Weights of a small GPT-style language model, trained from scratch on English Wikipedia: LayerNorm before each block.
Each number is 128 + 24 x the weight over its row's rms, rounded and kept within 0 to 255. Layers, rows and columns count from 0. The size above them is the row's rms in percent of the matrix's.

# layer 9 attention value, 64x64, rms 0.186, rows 0-48, columns 0-63
size [ 92  94 105 117 104  83 100 100 113 114 109 110 103 105 106 113 116 108 102 112 100 104 106 100 106  92 100 100 113 107 104 116  89  99  93 102  82  90  94  82  98 103  94  84  94  92  97  87  99]
[[139  83 163 121 128 154 113  84 153 160 148 148 139 149 121 146  71  86 129 135 159 129 109 148 132 140 156 105 149 126 127 138 114 179 131 110 144 155 120 120 130 130 113 161 130 154  85 157 101 135  94 118 128 117 135 128 150 105 114 149 162 150 125 191]
 [161 109 128  75 133 140 120 128 128 113 145 133 105 127 118 149 160  79 129 150 144  62 108 117 116 106  94  81 115 156 119 100 134 144 111 185 131 151 131 131 100 106 161 126 158 149 172 122 104  97 125  94 140 134 129 113 107 145 139 160 141 130 103 126]
 [151  86 119 131 116 153 115 135 146 160 130 146  88  74 123 127 132 141 123 129 113 170 154 136 112 172 101 124  99 114 132 148  79 100 125 136  87 129  92 127 102 108  96 126 125 114 112 100  97 112 139 114 113 188  93 131 129 128 119 147 181 131 142 113]
 [100  56 140 123 140 146 122 146 128 120 135 172 121 106 166 106 156 107 128 139 144 163 171 150 117 106 102 137 102 128  97 141 135 120 139 156 173 153 137 109 128 119 139 136 119 165  83 189 121 157  94 145 115 134 125 118  95 151 126 113 158 123 143 132]
 [126 137 128 105 145 142 106 129 130 118 116 128  97 131 178 175 125 107  96  87 116 142  95 162 105 139 128 117 153 120 130  84  81 134 129 135 122 120 159 148 155 138 111 138  93 209 112 130  85 116 169 133 120 133  79 123 110 145 132 126 122 107 126 124]
 [109 129 160 118 102 134 178 137 139  97 125 143 125 134 138 117 112 106 143  96 148 114 116 140 152  97 104 127 126 156 112 130 161 138 147 169 116  64 174 104 150 162 159 156 100 117 164 106 121  71 103 139 111 117 132 130 148 110 122 100 121 155 112 163]
 [ 57 128 127 137 131 119 123 131 117 120 139 137 156 110 128 137 141 137  97 119 122 159 113 127 146 110  98 147 109 103 145 106 188 137 177 140 102 102 124 128 114 189 133 147 130 144 135 165 128 173 136 175 158 111  84 119 145 133 131 148  92 124 128 156]
 [123 130 178 143 110 143 125 109 117 155 142 135 129 132 169  92 161  44 134 128 125 118 112  99 136 145  93 111 120 108 100 155 140 154 129 158 122 162 155 148 108  65 134 122 116 114 123 121 106 102 127 152 152 138 123  99 148  89 119 127 127 109 140  93]
 [127 152 159 154 120  60 117 128 141  81 121 110 130 122 147 102 113 121 117 139 128 122 107 119 123 117 148 141 147  82 119 101 115 130 129 152 117 183 121 129 203 143  91 143  66 119 130 114 159 124 143 147 143 120 126 137 153 119 113 101  88 140 129 119]
 [136 155 208 138 124 141 191 111 118 125 154 120 123 107  87 106  73 125 132  94 128 153 145  95 122 134 157 114 136 117 144 122 114 155 111 112 107 118 112 110 134 133 113 108  91 123 132 127 133 163 133 178 147 151 116 130  71 107 130 134 132 147 121 117]
 [141  95 146  98 106 147 139 140  90 113 188 156 100 119 138 121 152 167 103 123 139 142 133 114 126 130 152  77 128 134 137 106  92 106 134 117 159 117  87 137 129 127 112 148 173 179 109 107 115 143 130 140  93 121 143 123 100  79 122 148 115 133  82 141]
 [152 117 104 123 147 116 120 203 119 167 116  99  90 117 107  94  70 125 124 164  65 124 162 114 145 148 123 113 165 142 138 152 119 114  85 123 152 106 120 113 118  99  99 140 131 128 164  95 123 125 134 156 131 125 149 127 135 120 133 133 158 138 126 130]
 [135  78 102 127 121 183 127  83 153 147 172 172 106 121 116  80 118  88 109 119 131 175 127 161  75 131 132 119 126 128  87 110 129 137 126 115 145 158 123 138 159 104 114 138 106 130 158 124 140 138 127 137 120 131 129 147  91 167 131 104 133 161 113 131]
 [142 132  97 132 120 129 101  99 116 167 149 136  90 152 152 144 151  96 132 149 117  94 164 143 108  67 132 145 150  91 142 136 127 137 119 159 139 109 132 122 150 108 158 132 133 139 122 150 117  64 116 175 152 168 116  89 115  93 104 121 141 150 107 127]
 [129 147 124 156 155 119 141 116 104 127  99 119 111 132 152 130  66  89 153  85 131  81 119  99 136 127 118 116 131 183 132 108 124 111 145 149 132 145 159 151 116 111 113 136 194 149  77 121 136 102  94 144 155 134 156 116 135 109 103 129 141 121 164 136]
 [127 129 145 123 118 129 135 121 159 143 125 104 148  70 154 145 155 155 129 106 100 133 175 134 152 181 110 135  96 134 134 148  71 149 109 122 102 122 117 120 155 111 147 147 144 112 149 139  99 162 145 113 136 156  70 123 116  92 123 162 111 117  93 156]
 [128 132 104 129 118 147 119 166 156 136 132 122 127 121 144 151  95 175 106 171 116 113  98 183  96 114 119 109 152 148 167 124  98  98 118 133 154  84 113 136 110 151 129 108 107 111  89 105  92 129 140  95 107 102 156 148 132 141 138 140 152 180 130 163]
 [182 163 109 153 131 136 152 129 134 111 164 140 121 139 188 167  97  88 146 107 142 107  92 144 156  81  92 135 169 119 124 105 125  99 108 134 123 163 117 101 167 140 129 152 143 149 135 144 112 124 136 114  97 106 121 122 126 135  95  95 126 118 155 147]
 [138  89  98 139 131 156 129 141 101 152 115 115 131 114 145 120 121 121  84 108 124 133 123 136 118  77 131 101 121 147  79 147 112 187 121 148 148 111 144  85 104 125 164  77 109 134  98  98 129 140 100 108  84 166 145 116 121 151 103 124 138 146 101 155]
 [146 120 106 107 137 149 133  90 125 123 127 147 106 105 145 149 116 127 135 108 110 103  77 116  74 125 131 113 150 125 142 106 146 162  93 122 137 173 153 124 151 132 162 104 147 122 114 169 150 149 114 115 109  93 136  91 203 125 127 170 138 155 145 133]
 [129 101 128 151 131 163 136 125  78 183 105 125  92  82 112  78 121 139 117 157 146 165 151 127 113 143 113 107  94 170 130 149 128 126 155 138 131 168 111 125 137 131  98 144 131 104 112 136 168 147 119 160 140 123 134 149 145 114 151 144 144 187 102 132]
 [ 98 138  73 168 131 101 119 143 113 149 161 114 149 122 150 143 106 136 108 161 175 105 108 127 102 122 106 126 155  95 150  99 102 121 122 162 140 130 128 148 145  89 142 131 127 144 126 133 108 134 106 162 168  84 141 131 118  66 147 120 131 151 150 166]
 [164 155 102 130 101 179 209 114  91 129 131 110 119 129 109 152  92 112 157 113  95 148 121 142 143 130 124 125 155 109 108 134 149  95 108 102 134 124 156 100 133  93 169 108 121 111 142 135 139 156 161 100  80 132 136 120 124 135 163 113 129 142 123 131]
 [151  95  99 129 126 143 114 154 135 120 147 103 103 111 153 144 164  75 133 124 112 120 116 144 132 124 128 155 145 103  95 129 204 137 128 142 122 159 145 107 107 177 107 111 115 138 118  93 108 141 145 140 139 142 138 124 167 153  79 109 153  88 152 102]
 [110  89 119 119 144 100 126 157 111 125 153 118 142 132 139 102 118 124 183 106 123 109 136 136 155 148 129 128 126 142 140 122 139 194  95  87  89 130 124  86 115 147 136 147 123 165 178 154 147 118  94 183 132 113 131 116 140 111 103 114  97 132 100 161]
 [152 131 114 150 158 140 139 129 129 131 130 113 159  87 117 184 161 118 121 114 107 116 147  87 140 157 132 147 149 114 157  93 124  91  92  99 131  79 154  82 101 130 129 152 130 126 114 137 145 100  85 110  99 106 176  98 160 122 108 129 131 146 107 127]
 [108 121 165 112 150  96 110 158 176 106  85 117 129 120 142  97 127 124 107 149  99 136  82 127 140 106 115 107 155 100 164 119  88 134 143 127 125 102 126 135 154 162 110 129 121 183 156 172 124  95 127 163 139 137 118 127 164 136 128 133 141  95 161 160]
 [135 103 146 161 132 104 124 161 129 143 175 139 106 135 154 151 155 146 133 127 150  99 125 179 163 108 153 125 108 147 162 147  96 174 102 104 137 119 103  96  92 156 109 100 158 103  97 135 110 164 112 135 113 102  93 136 111  99 130 105 127 161 109 130]
 [131 126 118 113 121 149 131 120 112 135 172 103 144 153 167 137 147 157 153 111 134 146  68 132 128 157 141 132 152 165 124  96  92 135 145  71 122 179 105 147 147 118 129 121 177 113 103 128  96 135 139 171 114 103  99 140 126 111 136 120  81 132 138 101]
 [120 129 168 144 142 158 116 136 111 139 129 119 135 111 130 172 168 107  70 143 169 159 116 135 135 141  97 124 123 156 112 149 128 142 108  99 169 133 170 134 138 153  97 122 139  84 111 178 184 151 120 135 158 107 141 161 134  88 136 132 124 132 121 139]
 [164 109 106 143 161 126 117 143 120 149 127 152 175 182 125 130 126  87 123 111 134 156 110 110 122 146 150 147 109 115 111 132 106 131  81 115 100 128 141 113  64  90 135  81 136 133 152 109 133 114  99 120 156 138 167 115 126 127 104 133 140 136 191 124]
 [131 115 128 115 143 134 129  97 122 126 146 112 109  71 116 135 153 144 167 138 123 156 131 161 122 142 141 169 129  99 193 107 110 115 103 129  89 107  97  86 105 124 126 119 130  84  89 113 118 142 120 136 101 110 129 137 160 136 151  96  81 175 118 126]
 [101 105 129  93 133 123 138 128 105 117 108 140 118 152 146 103 144 128 158 126  66 155 120 181 131 101 157 142  91 121 105 126 104 150 146  99  97  84 126 114 122 132 181 105 121 141 118 117 147 162 156 114 105 110 125 107  93 158 151 126 128 169 123 168]
 [ 96 134  87  95 142 106 134 156 161  98 128 145 158 109 171 111 125  91 152 124  92 146 109 113  77 133 165 156 137 118  98 128 125 159 135 145 154 169 169 130 130  90 167 121 131 140 102 142 129 155 164 165 144 151 145 127 156 150 131 118 141 114 139 140]
 [ 90 117  90 118 124 111 138 136 127 103 140  84 161 138 123 122  82 109 137 142 124 135 144 100 135  99 118 105 125 145  88 169 155 119  95 141 162 155  98  98 157 141 119  92 122 105 110 140 131 101 106 152 110 200 125 150  95 128 144  90 126 113 144 122]
 [141 115 155 168 121  97 157 111 124  83  98 136 131 134 117  80 133 123 109 161 140 111 173  90  85 139 117 148  95  94 123 129 145 118 129 126 109 167 148  73 168  94 123 143 116 108  88 138 151 120 113 118 123 113 146 126 145 124 146 149 150 147 168 152]
 [173 180 134 141 116 153 178 154 100  96 107 134  71 121 128  89 155 132 153 133 125 135 148 124 161 118 127 139 106  99 137 135 119 134 143  99 121 159 163 110 133 102 145 131  94 101  99 146 168 121 129 159 106 116 107  97 127 174 147 128 145 146 145 106]
 [145 149 145 133 128 158 109 115 145 151 137 126 153 106 144 120 119 167 107 131 144  92 171 115  99 143 101 129  95 157 134 135  96 140 119 135 151 123 139 127 137  60 171 159 110 100 114 119  97 139 121 121 113  80 120 155 102 133 168 171 117 141 147 178]
 [167 132 134 165 160 120 172 179  99 125  75 135 101 114 123 158 160  97 127  99 103 155 128  93 163 152 117 125 115 136 105 144 141 120 134 131 151 141 140 103 123 139  84 125 193 152 120 145 158 138 106 142 120 135 141 129 113 156 104  98 154 119 124 116]
 [132 113 104 137  95  82 112  60  85 123 151 114 177 128 116 152 109 105 138 125  87 100 162 107 103 103 120 155 161 112 131 110 154 141 132 132 142 151 136  85 162 117 126 154 138 143 152 118 103 143 155 163 141 100 148 110 121 126 141 127 103 154 102 126]
 [155 165 135 132 138 139 138 143 132 109  72 118 155 129 124 119  95 129 165 111 123 106 143 114 125 158 122 135 107 147  86 126  98 114 127 139 136 152 107 138 138  83  99 149 148 130  56 128 121 125 116  53 101 137 159 121 117 137  87 121 133  94 141 122]
 [126 149 136 152 111 139 162 114 120 117 140  88 109 143  98 160 129  89 148 124 131 182 145 149 151 119  98 142 119 112  98 104 170 109 113 148 110 137 110  86  99 154 120 136  86 101 123 131 138 125 177 109 148 178  97 125 104 180 146 139 147 125 123 118]
 [153 145 156 114 128 127 136  81 139 114 161 118 113 117 144 136 162 127 137 127 149 135 133  81 113 106 132 128 125 102 127 139 123 143 141 127 200 149 157 145 137 112 175 141 156 113  68 112 141 112 139 191 138 168 120 158 155 158 154 124 141 132 123 106]
 [118 120 110 113 123  70 119 115 107 155 151 107 122 110 114 156 100 128 151 155 117 139 140 137 132 127  98  75 125 153 106 142 130 118 146 156 150 130 108 151 166 138 113 117 135 154 155  89  98 122 139 116 164 169 120 110 137  93 114 125 129  43 154 120]
 [136 160 143 127 141 126 125 159 134 151 153  97 123  83 150 132 153 145 119 155 100 114 151 122 111 145  92 121 133 175 103 177 145  78 131 137 148  90 126 136 182 138 110 115 130  90 126 104 148 140 114 142 132  92 121 114 102 150  90  96 147  82 147 126]
 [ 74 105 108 146 113 125 144 121 120 160 131 107 153 106  91 136 118 116 116 153 135  92 130 154 114 158 144 116 135 146 180 146 170 138  70 127  85 100 144 114 127 104 145 156 108 131 128 172 126 131  97 105 103 131 118 155 119  84 173 137 132 112 122 152]
 [154 130 189  99 122 125  83 124 130 122 118 127 131 114 109 124 141 102 153 132 110  90 127 136 160  95 116 157 126 102 119 135 157 134 160  78 141 128 136 120 197 139  95 167 142 154 146 107 107 116 168 101 121 124 161 123  87 111  98 129 126 147 120 144]
 [140  97 158 166 129 134 145 125 135 163 119 154 149 123  96 108 129  87 111 130 109 168 119 136 118 181 130 125 106 140 134  89 143 115 148  86  82 126 142 123 118 151 149 136  87 151 135 157 170 123  96 115  85 113  97 133 106 119 136 137 170 107 114  85]
 [124 159 129 101 129 143 135 102 159 157 153  96 125 122 129 151 126 134 168 141  96 185  69 142 116 158 111 111 135 175 124 120 129 118 131 123 156 119 139 183 157 135 174 126 143 111 117  89 102  95 137 138 109 119 136 155 115 181 140 133 129 115 102 131]]